{
  "num_hidden_layers": 15,
  "hidden_size": 512,
  "num_attention_heads": 4,
  "num_key_value_heads": 4,
  "head_dim": 128,
  "intermediate_size": 1024,
  "vocab_size": 8192,
  "hidden_act": "swiglu",
  "norm": "rmsnorm",
  "norm_place": "pre",
  "norm_eps": 1e-05,
  "positions": "rope",
  "rope_theta": 1020.0,
  "rope_fraction": 0.5,
  "qk_norm": true,
  "attn_scale": 0.123,
  "bias": "none",
  "tie_word_embeddings": "early",
  "parallel_block": false,
  "extras": ["shifted keys", "normalized values", "value embeddings", "hashed n-gram embeddings", "an embedding shortcut", "capped logits"],
  "init": "uniform",
  "init_std_qkv": 0.0281,
  "init_std_o": 0.0,
  "init_std_up": 0.0281,
  "init_std_down": 0.0,
  "optimizer": "adamw",
  "learning_rate": 0.000848,
  "beta1": 0.9,
  "beta2": 0.99,
  "weight_decay": 0.26,
  "lr_head": 0.0105,
  "warmup_steps": 355,
  "schedule": "cos",
  "final_lr_fraction": 0.0,
  "batch_tokens": [65536, 131072, 262144, 524288],
  "max_seq_len": 1024,
  "doc_mask": true,
  "train_tokens": 822000000,
  "max_steps": 4291,
  "dataset": "wikipedia_en"
}
Each number is 128 + 24 x the weight over its row's rms, rounded and kept within 0 to 255. Layers, rows and columns count from 0. Numbers have three digits each. The size before them is the row's rms in percent of the matrix's.

# layer 2 MLP gate, 1024x512, rms 0.0396, rows 783-819, columns 384-511
095:127179088147148108144125120092091148100106093106117115143123131137140086131104115095140111090144171100129171146109085104162146144077115126145134119131136148147160110149125148096142105129153163132124132133148098164114151167139146119142108134121147103129113148146103134137071135133118147076113112142071150173142139131158098127148103110110112123109136139118137128120152096141116163102115
104:141127139129155129110118134125136094108115101157134152145129100192152156130095126119162078086172165131142066126132122137113098107148136139128182130112126121163155121127135144136146132124144168167069158155124099146134139131142134103150142093125138104108084144149123147124123129191105106129113154130102116130141106134133113147156127123137098117130166151098141105074170115118150111110189
094:191133163106166116117115109091132104164134118153124096119164132130059138119138112149137145094126124130140130083108125172083150156127125110102113142121136098108096107148140143126139120129166153144090146130123115132088113092127137110113130111142136096159129146049126139109140150164190113143143161105135130125153133098084093139180101154111120137124120137108106118113154122126168107152141
100:094113139158135128122116140120098148128110102087154102144107114106148164188135113117119159141187137116165123115120160078148117155116147137099137116111145172148130171116115153125130114094070067117151129129130175110154135158163137125127116128131151132152134119115124121138143167140149115124134138174133075143124073116135156142102128141105118132145133142129127141150167107119099167155118
102:112142126161130120132141164128159136128111108108127130130163121106140112133137105114167126150192133139113127114104145074147125132107102111152128126151115105152150098148137111132172064122112124118106128097121183129105122123120125134118125180109108169157161135111130149067107125150133175103158103128161127175168136132170154115155140150147144112123159167137129133129101122148150139118152
098:151159078091127121086148130105095126139148149114094136118091149122138156107098126121161127145120131089156114150168122149119115145124154125172144106092144144153112098136113121145146109128088104153127149106173114152101108132107129126111078171143108126147141130170161100149157134100117148162089089097101119067102114152133131147140165146107141117104161091126151115140141172177111155127079
103:102097127164196104130154131178166135132142128141084123137159147084154139150090156083108118150095127142078128097098087136114108138157135141077140134091114119124146109152140135147145144105150163140124124138109126126098129117115106147128133179100104146124124110212147119129132111115142139121106180143136154106088113148151178129123120089108164081142170154117133132167132105093127169123173
098:130092092137115113166128131120133134133142134119147100074117162089167142174153112159118100107116101148122129090156125132112141104129089144100148134115156146141125172105122129134127150129082152104118129133148061163088128086109144143086156086147142100172128125136123138127156097137145182141092116107129134142148090122131105151105115142120119137156131170150126109121115145134166136102109
103:120164157093141126128116084153129092119135082094147106167171108126109098110105148116118168181162139158121135125151126123194165144137128127094089140133089145134098142153128170140120143149143132140143067110112134141105125084122122140119093164121148105115131090142154116122125118121158148147116113165138151120147158123106084107128162159138092116130141176144116112093138166157135125131106
107:115165115136096125139118134105116114115102145103135152114097114155142118122141122130175087176135129111124114113120125091095116142139140065140137131141111130158142109145154102161102135158096136135062117102127130123152157167105162083104165165158144131142133138135157135121090121155158096148151117126129148135166143113139075136124145130118167154157120150124101155123085139110131138120135
099:085164105114134103134120104172127102131160122115114109131086132130154140125115140080110142118111102148084147122112130133122143138108169131137134120116104136117101135124165134129171104123142127165143126136114132121147096140093125113144129129166132120148119166102123130109134150136160128122160091113123080104113078108139119131129102137112073120138131148103127121141136128138111151106122
103:138081140117106128177104117146146186135139150127156141150146138114168162063132140127153162110089129110107157087164138177125125114111170106117140136102127133149136112142137129121139107118147160159131167139118144112153148134131143125143142122151087101150129108136140146137114125143114167108141154105133151110148147122163088118122129165119105080124106155137127074124158208113143162135135
094:119126152144164163119132074093114098122148112112159086158121141124122139105110111105122145155122131138165165119153115059155169093107118144142120124081134088127167135090119122142093138129133115123128129073101117150123167169162144169123118122106075095168102132103138177116153137165131087088115138112156146158162121148130143088100144115139114093115134114142191156110129083152147108159139
095:112157158133115101125120146142149139091126117098147144150122099155122125177156122107135104094128087138141117155147144136141094117135099117103127096163149070118116134128136104106161107162138110122139170129172148092101123146088127142089139118150117127139131128101144134133127109142141158095130153135124158154118095160141106160155160092129172132097101139115128112115113126124123147114116
099:122080189150143104102132100098124141133123076122134105151149094167095118134146098174119111111129086160097157144105147121131150154143146131094099149115129143142138108109144119145146107147106146125128153134110128179132113130093146116098140116121145114122120132113144137171155157117130125115114125129166141139129118163118161122113107123080120108125165149168167157136119146105145126138144
101:125136075142162135125158138143101115130149115139156126154144120124156145129083091110108125079146134062138164127085102128109139151106116135101168166114143124149198095158115112150148136127121173153125136130150148086114160169143111129136112124142137146121118111124133104068101092115183149090118162148135079093155140168126158143126114130152143115090130181119116092130116078109141158104171
099:162120123126149124105083141126127157117161084151123147111127149132076150125169123146101167126161170106118124138130101077133090113067103147102116143141102153140109170108116114111117172155173122104080127093126147148090151123125158091137101130114114176101121131119048139131184125131134098142134186158140143091111127134157152128131114123126124113116118137124125166136099132108117134121138
097:141106112108110132098158100106150082119155129110155136133152142127137168127123072102142106123138098139133119117146151104099111126105143142133148159092156130151119117109130122131110095133120154138098100164098088109158140166162122088123172135117105139148131132136167122114124158133115132122111117173117089139172114148127169126080101126143144082094142144085103116162135146104150120115153
101:107131139126144100137109131155141159121128117179084096126104141131150097116139158084080126114127165146091117116160129121099136116100129124091100160096135110154118133109116154120108152158138098160139119107155077144112132080132150089137129107119092144105106140114146128110104099145137092117079080083142144109135126096120123119153137059094123105110132108089121150156149156135147115152119
101:094124094168182095122158128126110130152137105111139137121125163122085149112131128159131122110152154123106107080106164133129119122120122146109069148098094120113107130150108152130128087128118117118093115169082103136131102176094111141151135149083162129144126130172104100154099116114127108121135107151107131113129142123082105153122140118086101133137150116129139131118154097089116156123148
099:133121088118130134143146125132073136145144093152129107132187155142129160116160128122152153156130120147130134126126125150137107076130109109145170119153110122132120077147113101143074146131128150110076150135100119172078163144118131084123112125104124147103067130113096115140127131163155122153127134108101138146163143124154155119148145146137138157135116120154107173154122084145182122133109
098:102120147114144128136165131133124104105113125114165167080136142141123127096110126154140131114124145155101109106107100122146112145156139114115152098124080160126108137169098133108143148112145131149110100098171145132124139116091134175138175122134125159153131105088147146094145137156093094128137151135163115165129113119131185118120154176123135118127134167115172111152139112170146142106133
101:072134141147141079100144084162138138109117129152175130106108090136113122133160126148086129131129150138151129124127124132168171118123103124128129131116119083155150095144143141123080146142165139107115135160136111154109145143142157175129113149146137122161153095139147213162128135141146131131130148120116135148099093154166096078143068134120111102122156111105137169100106112147096153157119
101:114151148161124118160112120152110090155112151125122110103121118138086124108133134123117103142104123078108127149151136166146110145173103092180125117150116099145131140121089103119119157105165142121099136095134121109121115136119183124126134110168065148157122136141146095113156120144091078138103123134158146125132103109155096100173126129139122104137113112078105129130142154113136150147106
099:128101124111170133099083112084078122131137170134137084128130118147154103171128120130132093088123120181130132142138154114138166108144086125104124111124129143095135162108120141148165143125114129175171159151085121138095145095108172094085134143113105150117145114135118135117133128129116113134103146090129132160140140142135131072103144130132096107135144123205101152166167099108133137127145
097:130109170141095140080176126111152106127091118090102157120126128092116117174128112155104138128110133155152130118124149134148146117141069131104179145156136163141160125129106146138114086140131139140103129150093122117122125152136132130145156105163145177125132130156097130113128126137120128115105123104132130106104138138198179134108142124111133117129122134124157164120139101100175184157146
104:099143125098141095058094094154100118103164104116090098133142086073111157158116181130140126147104150152133096138104178141152131105148123113150107094169130124162146120138135112095148122130115076155107157074110121118143135167135124152158136142119116083168071148129124177120149162138122097132146117106107134134141120083132090157170128154098102140121128135100115132153160141185105109162137
106:119133127123133176143133162163177135121142119118137114120150132162160107169140146145112150174117146148145139167125130120182092151164129141136141151141168093116112126171138117115133159168129161116147143101116138169183150147081124126145124134107140131139130128118124159135124128179123124132112167125145147097088121111133143110133160160184151149138092124143175117134146111134157190135148
102:099115146160174095109124101134134094070122109087140128134129142124096099124067132099143118148103107128112072103138146115104139138131143149170125118102167141143089107077129112133159089136107160162088120124135110118122177152114103170150160123127183109138142116135139117099156129127116141114113091125119132087146096130079133135131115120104107165147143169141141157116130139086101105119129
098:127155101114137140129116132118122149062121120093099127127153115139119126148161140135111162119119098150138082149137144153084124154108158134130147163148118101139162099110110066111129147105164099173160148160170156123147127120119113121123108138125143132130124124093130149120151126185136103137122136136136175109152127077133153110142141140116108123153104129099158140158109095121143124131130
101:107129128159119112079140110138109096136125108163129128126144137133172134173074133119095109137153161154118151111140130157137156146143098130170145127144205119145108144170155097104101162148127170096103126074139079123161108163135110145107137117175151112150123145132138092150103166141117144134148113123114123165164136109106160146093120112128141115150127116180073131117147127113134144109100
101:122137150147160136115185149142160101103091142107090106114098122162158149126149129116097160152067140113138115129153130128129182122152176138121124113092154158149100098093111120123093089147115143152097174143150145127147124091109150138152139164170131138118125127127116101128148126114119101117098124146105119107144118182131116116106116091164076125089104098134122154123124155114109126162081
102:100138169139128110119131147127139142159137117120156147134163125132103135113117141151124134118130115111167146105133131091131122110155114132113173154112128128129124105077156158105093118133123108179109160121133154121139107135097166112116098132125147116095094186108170091130162130124142156092145119150113087146102149113123110124147155102102117102117159093105094124097122136073122139165121
102:103119159164129129141099131124125153142137101137144132139143134144167124111089135108135158123118124146154103166113133108152148148107116147093149164128135153126118158140146134153201133110118172148106142088142145101136113112148102118091120138133152127174119117104118159126106116181126099094163132085152107107114128146157082085145114151113124117095102183082117126090108101144165159159159
102:191123136134157163112087100110110113104095113127079163165124130141148111134129092162111114131157091179106047167125122092155127135155111128170128125174169116131155117072149120130115123165115123103169146144139174135094106119139104138090107104127136154110089091115137153124097129103128146110117106134111108124149137156159122145138157123086149134122141117109122133140137148128103132182101
098:066118115108153148157109131136139137139083099138100085135113147087102119174086145137110149188143138090117092112155140114146131141136122107112135106121122082124154155129112119141155136116131168127106101126176100139138107120125146150127142102128147142129151150129108136110117150165109158134151149151115124137107110149172164111149127170134171132094148150127170139122159167147102139143166
097:086141178170126140143093090106096145161114137125163142149162133167165118095111136163145143135112141160115091125089168128115104140098104125125158112096121105099097128119148129102122174127142138119115128125096139113122112179124119119125141113149102118156101125123130104113104131119167113108126141157154087089117129140094089150116132126090136121129121104123120075145116158101106139089140
# layer 2 MLP up, 1024x512, rms 0.0387, rows 783-818, columns 384-511
096:137123151114125157109105139152157110121105154109110145136108155156117118103134123171096137153096138142123140109131123162128144170130156168128092124135122104126098133120168117150139161168127179128119096146201155114107099125111144125092129125137108127111157144104122137145172105125110154139133091148150107158136121129102161139094139121155098139121183147109137137158147146115104141113106
106:145137163121120099131132099118126149126174155141087114152110190131124140078142097118108105189088125125163147133161119124119157131097162128124094141133112171129189135143136113155156101087119111141127138158094095151086103129134129122155136102116173120107151110073159117143097137155107103161148127147128075148157118132076091121133093123150116169157145124138130158128149145156108138105136
095:115099088103116098115089154108083132117106114116145149118101159143171150118099142110140127144133157104103128156157140168123141140125108110208176117111156112144142124147089097081138147128096168132170070109106140129137104161121128131138115152112145125136109084123127084154137122142070140192131138115107148137153136130116128183089155103134111136160139122114104152150171170141092118106174
099:085143118125088101143132118129162094090131078114095180149061136086167135152117121124117152138131154111138120129110111117144137144120107110114128136157091119112120084083098100130098112109083139120150118106103124135142157130126123073107128131105147135129118106064114110134163125123122126100123147130110106120094074055098097128125177141129102170152130146146101125132101131125078127122149
104:152097079100109121166121088124165144104158146155180111110107107101124148164117101143132120144141149097115156134127132103134120169097092104090121101143123140145116105173139164142123126129125116122140114178115107125101121138116109124148114135107109077145111133140179125143164125122092127074155105120109118136153090095134113178101162105155134184125116096093073134152077124135100078090128
099:117154188111112159136109147107112135113091160146164129134139092122090138110097113129168105128116136135098128147138151145133122125138111115146141076127155122124154127179122141143078080120138113149124163116150122107116159086132125138132163131100106127127120139110160119127106101105110141130117106205138117076159113121130110127129106149139131181171145151127165097099112107120164187108165
101:165119151118152157095145119136144136066129124104112107129079166124131140187087130114154137136117109139153067116156088112088109105146156143140151101119156139127117094158131094116089075136152126103197142126121097124169139139076162132081110131116143148145099092146117163129110101136140142099116178130109130119110098121097153127153139104125120105144152161138130128130115097071099140142161
099:098098120135115137106090130137125145114111125189113115096161170110113117145120116116131112121105136172102119119168153131105132080135168117083123119112148154191202146097114110107101168118135107171143132136120148095138121178121165116125139159101145140117085183159093138103137137125139135145116132128161141194103100153137161130099123118126159145131139130111116149145124078133106099124091
101:135179129140139139116125114104106125124148123099157100089166132112093129100125163109079158095139098140095130102154171141131135166126152111088118129126121139132134114151104115146123158116150130143142154128169081172135150101120133163123140155181165093130123135116130144128115165114109067122112174141142153142108100133110110094125130098090156137071149144119128143100128088145159150158179
107:141178159156130172143101102121134125096128064127162130122103156120093084118141130134132103123140126158123103092115138105096113122128144150136105087133158146146092090116140150149137103138153129195124125145110142159124124116108133155160128166139141143103115104146165100135091121139145116174180129150089135124146126171127102088135151196156133123106161105115146120151162124137126190124096
098:170140159119121141119182135181143139135175146115107147115178157167106146164115164112101120107139128090085143145110082159121075134079144075119115142141150153172130109167148169169119112088121162181118077166110114125111153147091102086134141116130074145127172119149146121170092171141114105138120160115134135111103122132145131153113156116132115123108095120183153145117122109143129157146149
103:114170116142142132123131147132127118096161155085112088115119133128129161096100140116117136155156150106120113075139119153145153119123052125138126072188159116157115131110145165122091124138130126089097147080183164134128077110170114148126111119126101135143103151129158108151094119128112111145127147128115142132125172118108085120119116114147112125128141108094112123126141136122091108108088
096:134147134134138124111097150142164132146105084136156114101136132102133120131113164168107117100128153099120131105116144129134111134156108137118124149137117090133112157109151128110089118087129113079062108124106156090143140130150130133164141116127119079135149152108164097142134151162140120098108153108131135115117178141161158115088085118160130123127165126135148115140095109133143117118164
098:132117158133141110147140071142121099136138109133129113126128170146105073156117091147094103089098145118128075117111127151135166079081140102149110150110062110101090102201129095143102149165120132136147112177124121103118161187133165133083106150129108096125152140107128132102086122133130106106082167123129143166148111115145118138118112102144134117159158126137162131123113170115119189125113
097:115112114079146123110173181131127128152133083156153078139116088092143100104148149130107104127146131168155081157119092115134131165130092127134100091135108147130152129133079110115090138098126127153114100103122126125164135153169141157105151131160127119125124125109114141119117114128162110132085123143117123065112150066123134145150103201149163143113088129100163131163091144092122140124155
100:129183117108097171113120111110136113104133182128139066135134127106117113141131124101141138134122113127190129146122140140065163083123100117165150132095077116135145130125146099162177134110108134158151105136110135152135151130152141144160123088126144152113086155121145147143147104139119127113139137164119114132119158142104124166116126105148120159150146100104106113124155150121131118113080
099:114096156100139117112107156128101121118133135116105115152167106117092139102149079143109144148129126132072104152139129105134095177113127141137125137182162103097126138090131097121135134105127115171113083104195127145115175145095092086138122132120123097116149150126125140111125140150104107108123150137126097146158154133129149151151140087093104130096139149110110115159114094115116107113085
098:099086155139123131143095176132093151097152108109154144135146147201121121138157137139113109125103182203191153132121135132127111083114149147145132142151190184138134127131120137134128159117111116108154149116146094173143102161145144107143154173143128115074132131132117150147115110139116127120133124121100164141120150162130105126110079136154107123119101103114091145138127167127153136140111
101:123120122151098108170117109158115112141097130173145093122114134131129083130189147136122139123118116196113104135147109137169165189103134149138082144133124119135112136111102166134149085120147126169121153171183108146102186076149144144110129089109145108116164078128135135141167103102139146102153124142152121120127090148154106132094127137117116118158090163129162144145119094108147127129137
102:157112141143078130142120112101117114140155151127155109120141152093137104154123125126126108176141147103110129110141103117146138150123144117129137130111129134093152171144101116129152077159090100103121140109127116106127106129136135117128121117132129138104156164096135135129133137116129160131137093109145141161148111131133140104093103128170160144124116122085124125104151145124132085112144
099:140153105095124116128131107126119103126088135123161144093092131141126132083124142159139159201177152113166152115158115133107180159084161129100125109125109102123118132107134115128181138125079130138123110154175110073119113164097122117128138146153105126115096170162154182145117139172110134124118115143139116135139154126085092124135173144102123134111123102149144144151127104127148108130108
098:112146116060141131088139140143183143150114129118143120118132125185147140090149120175124110143152131101125092123128110141126116076124113051133116085141157141103122140174102146123139122162176099166158132112122171096145145132153149153091133084101156138166096159112088123131123143125152095141099135124147138155123101112144163070112139116097151109140139136144142120128107119124107116108144
102:131143120132076148147140168148110105121155135135135158096175156088138121125075126088160114152132167089119105122127130165182137127155139138132124112132117122103119146129155144157106110125099158171110136146151114112147138114133118140125146086127129093141101125128180115086132092108127089145130132147148100104118098084146170129141104115114135135090123145140168123124129086115207126166124
102:147143178085107105079145125140121139156123152098162131075150132127134161084153167127142156152157124110136104112131144129104121117133095114088116101130123074102123127138125159122087153125130121157101156107184147168123087135177148119109174154125141118120108134122153093112093110132105156142136123136103106118097128111131116133127124137146134162140124140140128120134143157123126105133128
102:134119063138113079112109132117143095144128071137129087121127128157135117105151150112131144087131143136144093143099116118106153166114178139113152122073142148106162109121152127145151082123135133137116128147175178147150147158108201116103133121129125111096155122134135110154148110132140135130148147109071127099149128160114157119139143138155119196132118154119157081117141120106145101122139
098:159171117159161114134093092135148106106132133134102118138132128164138152146128140118121119090149107146081070136154116141090152152106098196191135134094123111118108114141131144118100084129117136129094148129117091133120118102116121195085137119129161110137148146112155134141102110129138170082141127153135120094133119099138117111119159140121137101134136140128121098129113094153167127143097
102:121146120103160103151109126143143122123144140140124107109137140114132139094168119085126177151130104089140141122141122106125117142145172155078133122143112125123109123112136115177109128131128125108126146112160171118098108164109125098076127123137109093139157135122134119149123178171110128134162134149162124141108106135158123141134134130124137099105135143121149140100094140092144145115118
107:169155148170126121091112125199144156160158105116093109141113114108156106105116108111098192118119081155116131155131134131087151107147092129088163118140144145131118129143089132123162085116133135107127073141120108158137130172106122096136128089142143132134115149157138132170101153132122151131144119153120143070105140067103101146140093125102119161114138143099118156125124134110109103166088
102:094130150117105098075121145146096079155092123115153195121119144138112145143107116137117135143120103096145162144137095111111145090090131117139149120114133171160098118126130113083127144119131108120132157135136123121163126133132111094092149103130100137088193161145150125106150141097108121165145140133111182140087104178167143126141134131131141133085119114101105159157124119118123152147135
099:131153108148084146052114117136076070129131101132122128155149136142106150168134096107120088134082118150131139141082157102099059145080129173122147129156147140167097115118149129109204149129121113163117130118148133124161099135132104140118134133107113127086158149119156126124138151114140114169149115125100122136099109078112100108145131104128168139116115163142163127119120104155117111146088
103:130111133155098164148121095132113153123133127102067124135181139119079161124120087127132161118149143172112183136152132144175129117137146155150128137144084143140140133149125105212113097138091125142127139131184089141107113146169124154159129141114095144119158091173137104140131149104141140121146097096108176116161122113102132142118160153100150144115119134103093112104113087119101080144135
101:132099140150153092127133171113122099075147132106112119095139147165121085161112134165145155166144140084099104175148123112135093113166130156140124135163124169139126122115156159139112188144078115116131128129137108081136105119122120122144072145090158145135172123121145102105120128117115179108089136210163125123143168122111137137101181130151145139150108093112113172086120110122132116123157
103:115126155123119128112106140115131141138102128117111141122138131113091108140166144087121097132111126142133136119111139103127119117164097103127142120130110164118158143165126114126099114102134091146083112077112124102121097145128126114158103131118120178213092113123151130098162142142162143129165149166114058140120152093126138102141120101090127089094142108085127141121147114112121135139157
103:163095148114147132153131159112082099088149125124129081126120088125073089108102121166165100123117135182138119122140112095086124100171111082157164111168123084167120124119143107171071136109156142107152151123107100123144151158168140137130126140110097197142123146151165100104121145178133120136131132156089154136131146113160146140092160126138127153104113121129109127117177107140137145171124
100:159106133161110140119111127122172111140127135128125081109125183124120142120145110127188145144111101101125112123120131120101101153113124128122139125124145141111073145129089141134117066188094101107103135133121152153122118125095128126129083097141112145063133140127150146068146135128137103158112108141098132132148120127148097120132154100108129113128118117080155161130129125145132134123139
095:179102152092137112166090134114121125171135119115152160133145105186128124149154123168154113144091103119093124106106133094127137170132105098123136145134108165114097151146129175164128161183069158104117104133094136123122132173116130156144138115123165086085149141150146116113098117118129142167113131110147144103124137132134115204164105146162151107139114137114141136123120136131138112145124
# layer 2 MLP down (transposed), 1024x512, rms 0.0348, rows 783-818, columns 384-511
095:106141106133168045120109165106102123134109123143152128155135124092088142095124137165119152128131136139139170134119122138149117155151112122150139187126135085155147131153121135145092120154096110134105131101159133131155156117101115086121176136112118164147181178153099083148159136161144111130143107164126118133097137137145116101103149106119096115157099078123133145137144104111107153084098
105:136119104123119140137134117121019145151122115110158120092124149081130114118100122104134142143103064155103117072129122106125127117101153112099156163139116183090125129096157162149139120117140098124161078119120162120137135143137136104124086084137123115117122150101160115117108116130134136137156092111148083134134195116082159105108136178136160148137122103093083155107097161156069136128125
090:145158089139173116134157130087143151123098129151089144127146113079114152128123124132121161136102130108127182142121120123126147122111091171100110118109175134152119140093119094122140100146144140159102135119159085128143126115113155105169116146135168144141098183132072151154136110121166138162137150143132116095114121182141167167126091095132138125123122141123165140146096139109135171177179
101:122154131104165110125110125110133157077141091148119164133097161141128109152105120121176101139147122139128118117154102143131129112137117142138132119156165113119142123139123144134136111187105114098112139121143103115137119084158108132157121126132116167145132087128146159156059120138138124117127134066148123171100155161183101100136136088151119147079116148152111121107121143133116112141121
101:145133136101124160094120085124126157127151161110105141161128139130141116086142129135137158146122099135104107153128111148097128097127132152112152110099127142147109096145162106111090126170116108093110154110112133167118121135118134126161097084135159111089130122150125132151146126098128105077127125112125118106107118141148152114159136113156112109127131103145194172122150119126129082144118
099:146118110091140129119161148089106162135116134135140160155129080106098124147123122163117140113101142085119154131145137111109095136082116130128127142118128169173109133129104123102161094132089156115165118113128145134097126121127121070145134090154103128158144092169097130096145153125140099098136151101125127105116157149170141120137129116128143124171156124130110148117093133116119191121129
096:123108096097127134124109131098132165115150134119072099116124142123095126134140151119150091166117149122148139124142133095071117138084151133140105124094137122135108102135131096127140102135142076103146120120092144084162111099172089100096142142124116139109088095125200111086130131145156099135145136151131134155115150126053156110125101079131133113098113156127149138098124144116104124133139
100:145091181108162118138174153125107118124115121117155107143122104141159111130132137175145148131136140133092140137151150120094121138163180158078128155125103086128107086157106158107141168133122110117132148132175158138094129167121107153126158126155117139152134118132131096140132140117153153136131124173115096087127132089165148127170159122132110112098112117155123115086112150127072116103121
101:128126120086120124154105137141118114090135119098125106161147174164113092126115139104144103189143163123131126091137159121137106157142093135163127149134084111143092151099128114065139132105115163097157154159109134113124127115123107184136133162122129093144118103151157129108144119120123149175140062131153130143166156097103139098124130126111132183176145133134093091088121138172147106113114
104:080100159095156120147101101130141136164077101118128099137143134123092122108121095106082174137179133143126122104134069131161153135089111078138143187144114126156120101131153154116143150127128172133113113130126144137146108133141115081150110121103136147150155108109093119133128122157112158097108119123162134103157155092143099129104144112131173115128129167114095130126105155148096117130116
097:103140146134137120082121102172149127131130156118107156112122136120147087134130114113135081130112109117152148123109116142132111104094132103103117121121141129145171107101129120139165130144106137132118098144127139091128146128138116129098088114088123091076144117094125093136099123177075143143100121148173112150143133145094127153120141157072154134157149112120121137113161122155149116166189
104:108103172111152157119184110112140124133105129117133153121140134145152166106115124164139130116042115120129112124147147134142183104163183141091110101097110133159100102097107110127128065121130118097121085151128166146112112138126134116121110161097129145083150086119106120129172166153145136152134125183139154154132127082152099157130131169143103124124159155111114101132095084138150182122097
096:117151116099088154152132122129123132118094106159139095151146104161130132109118090168165146132156141159116135134125072065129140127143110178115151137153146128155124147133113100180116139173118118163118119166155132139088144140136135189137133132104143112186118122145187079142135105079072116144095122137181146196101105121164156118122108177154111113130142148168152103160139069117127145152126
099:107113142192109094139134129103136140121144098131120094125115135123144116117146190121119117163138062129135125084141116174126080128149082112070131138119085148107128121116141144140146136091106114100160135147104124160136105108118143135131140118128125136137128130137151107108130113105121134140175112150149130101132107112108120146127152160124136130153169169177117145138137125124120140125158
099:102160157120132130162143138126097168144131119117145178105119132119109133138099128152135170096168128149141121141144128145123155130129167173134115121093145125112135160121139139152042123118103128126134130115103166098105102155113166122104137125109130118176158203128140125154094157087097131111119164109107139177133148082095094114136083130127140152152161134155114101169110114152149102087136
099:094135125173115114106188079128147125155121092134153169140153203114153145131099149134097117175076126111137137114191086082132172107103127149119108108151106132116118157151130145090126099119145080124152131124136111162109169188107147113123142128144160139142102093142126159135160137158140156166105144115134143138102116110130136100112143114106146139097128105138117132159166168127148160150141
101:137114133107102162089126130099114115144140118136130144120146166166141155102125135118115128148126105116113137130151095131115126118120139089087113119174145140092134152136102115143163122146146087161071132124149142181113146118165126125160077161121113122070144120108074147094138136097126164143128131150090108086130118140108166097107155128091156088174135163107102163113121132130118136106121
098:127130111143127132126146101089131147160089073152104111169130176136131150141160175117122135116185172127126174116120140153147111137148085139123147110157143130140128146102074103109149101185133111111175122086156102129136138084090136091146077118125110114132103105107115125134128120143165141141149122126194110095175135159136179120122113119162107105096108119177105137170109153086148123151129
100:084123105121125093134164166154137160167083150106131129121146094145146142173137104103117146142111118120141137128148152130151152132137127155094131166128109157123154119130120184145146108120102133115122110143081106116144095092106142149142157098122140088091092126123163128129140152116175135117113113106130129135130130144140128106135122096109105134126203160133120107145099163120110156129132
106:130111144094132148103120117144143103170132139117168098121125082110138145124133142125085165132115166123125125132150114130130111145110085124119146118109155096171145125152135134148153136115168185136121088128122125116153124095114115125145143109124136119158148115128089142127210120119181121122135108147126131120131104115138115151139163159135144146121170099116087100115089145144144074096148
097:138184156149116124115181084118090102121126157134135121123117135122116137128118149134130117104103092142114130095108108134147116074158119142116161092145125141130123119137171156155139139109164109168144165114142133154107132111151152141104154121097141114137107104087107111130156090143115141121139140126109156155117153162148116144155088107120140095101095122141123115160133104145111176180138
093:095137158128145109126130124154138121129126125092082132141147126105112104108110093137157158172159091155135127126146149106098147158158145139173128146111109144113129121150087100145161133127105143130158131131098147091141102157105069118113173131110120159117108088172170127142143137155079139133122142113112155125107143139091127117114101114165134119120116121155131119087124104124134105110085
095:148122106108157113112109126134098164142192122151127122153144115148138128114126111100117133098184146121067116109144154154159134112138133122142097085133141098150127080114137125125166144136104128139115136162111135156122105144168113148128129141153077147116149107140101167107131135141160125111149113139110094132133141082132114132195126127131147114124111128098104139118125161140111128128105
104:135159150172095115128157110189095113095067137135140105112132145155152151145093109135128109147135140140109135140162122113108068099136084115135105108097135121106145169145109138094117151132143112139087152138130096145143113137119122138134097138093173097138076119170182142151112117102103163138167099108150106150100123124113109146102150088124159119132118138163131133161142095072096152141132
101:136108175154161150134129129094092118159122123136164148147116121140114145142096116122118186137140140149146129116179118121132117149140153157132131165105157074170133134144116100117154116121099112130154107062094157133136108160135109146149156111155125127145103118109125121147150109092169138126126145114125148119146136109157143151113136162123099127149144120117099129158142164136108103116093
091:118142143127186135082170105157130117156158107175107135069102147133116111132134150156120104089152148109148136143119090113135109120110131134142197104118111118177138110118099090121128140147149129117140129118143143119101123143116153097138137092146117138129119117087134106090136183156126109128116128146125142102111120126165145154118111112137163169133145144135111142124112115110129136179125
099:092141117102159114119119126146132132159129151142126126131130147130170151137130179121130117130095098106148132147125143088115145137144116062126118146088162138173112134111131122149165156132153166170105117071145119100115133111105135103113137199120169098156092168159093117111150144148123134168124134098129145117134148100139172128139123127103166098127127132095102105114120165143112145144119
108:120097149121109140160124122134133085193112127140147128105143110146127101149099111146192090155161162144160094152128120132102107106190162150149125115146148128133112105127129140122090126199119085124130119146083143175108124140153135137168142109138157046119160141147131113186128169109115090144136085092150144132121121125146156141150107130142133155108133110179134075135123096120131146134122
104:107129114125146128084116168125088146158141156090129180104133140140132131123129108115153165092134134112136150167116107114113141125135124092144157126141121126087121081156123130153146142113136182104108154126158111137170108107126147129119132103131130083164120144151098125133112101114113110145127129093132118073117157187187159125122117161169119133124135108131118112119153127125148136103086
097:141133123120140165069124100110185134117112119170127125142107114120141116135131144119099126139131143156142117127136131106146137114116192134099155124145126135165171082121135136142138103135124121127112114098126139146172110097139130116143142155132107127112177106093125158137186179122197132134166159129176140121152141182144142115144100122081141080133156134107132156173115137074093113128176
102:165174118099135142117140088130120109141134149114130109086148126132082137133149139143135124107118128171130154134131065136120128096168144108158141141156133126087140125127131113114127167107113177132147107164175111108107140124142088161142138127149148107130160093102122153133110141119122124157134151089093082126144127180166135150092115115122098148182101109123102117140136119121149118081126
101:094133101099093105091132131140088131128121097180132150119099141074139140130162099169138109133094182132139165153129139115149086135110144139166140130087149125151130145147165118111168123105114117144073114109141113119116176119148104102117095078119121131158091139155099169154157127163134138122118156132124145148090176136158166154129128145123138163172118126186093088155136132111138074112111
100:124135134144058166144111139157144120120139169142118120162124160096125123122084087136129124092123121108099081135143165097137141175151103130141129099157157091096101132168138156143135118116155130157140122140142112159143130103117168160131135102117132162166122137130136161111074120173115142157089107135149123085111158140091100114109135131131139129092119137139149130150150113153117157154107
105:156151114107150107190128095131114088152135140082114115136122126113071123140144103106106128123109140109108118138115125140121158100125091087130114139115101140155136162151151132123109107127099128130127149123124129143103148122115113148133146176124090117116120102173149130130157133121096128190122159132147141120143179122097133143110123127100143118130108126160156127106153129141148122131156
106:122112109093117120126173139102136146134104111152125121164121149103156122095110150130105173125115177088164146134098142099134130110118113112115116119166112150118114156154159128138135161122109139121107122091164133159128161162125120146139099121136094127168083118133122129155119134152182122104163103109128102150123138100125124124111153173097084142170123126110149157136141156096101125123085
099:133127153093148147120111121128130124153114110108130104165140105115143102158147142104080130149139137163148140122139104126118168126108155112174147135112122130180163088151126133142102126116080155126142113083142133118114132135161121150122108137123089131105134128146066131135140115117139173092102167131112124085133117104136121090096149079138127088141136120104154154086139155097093102113119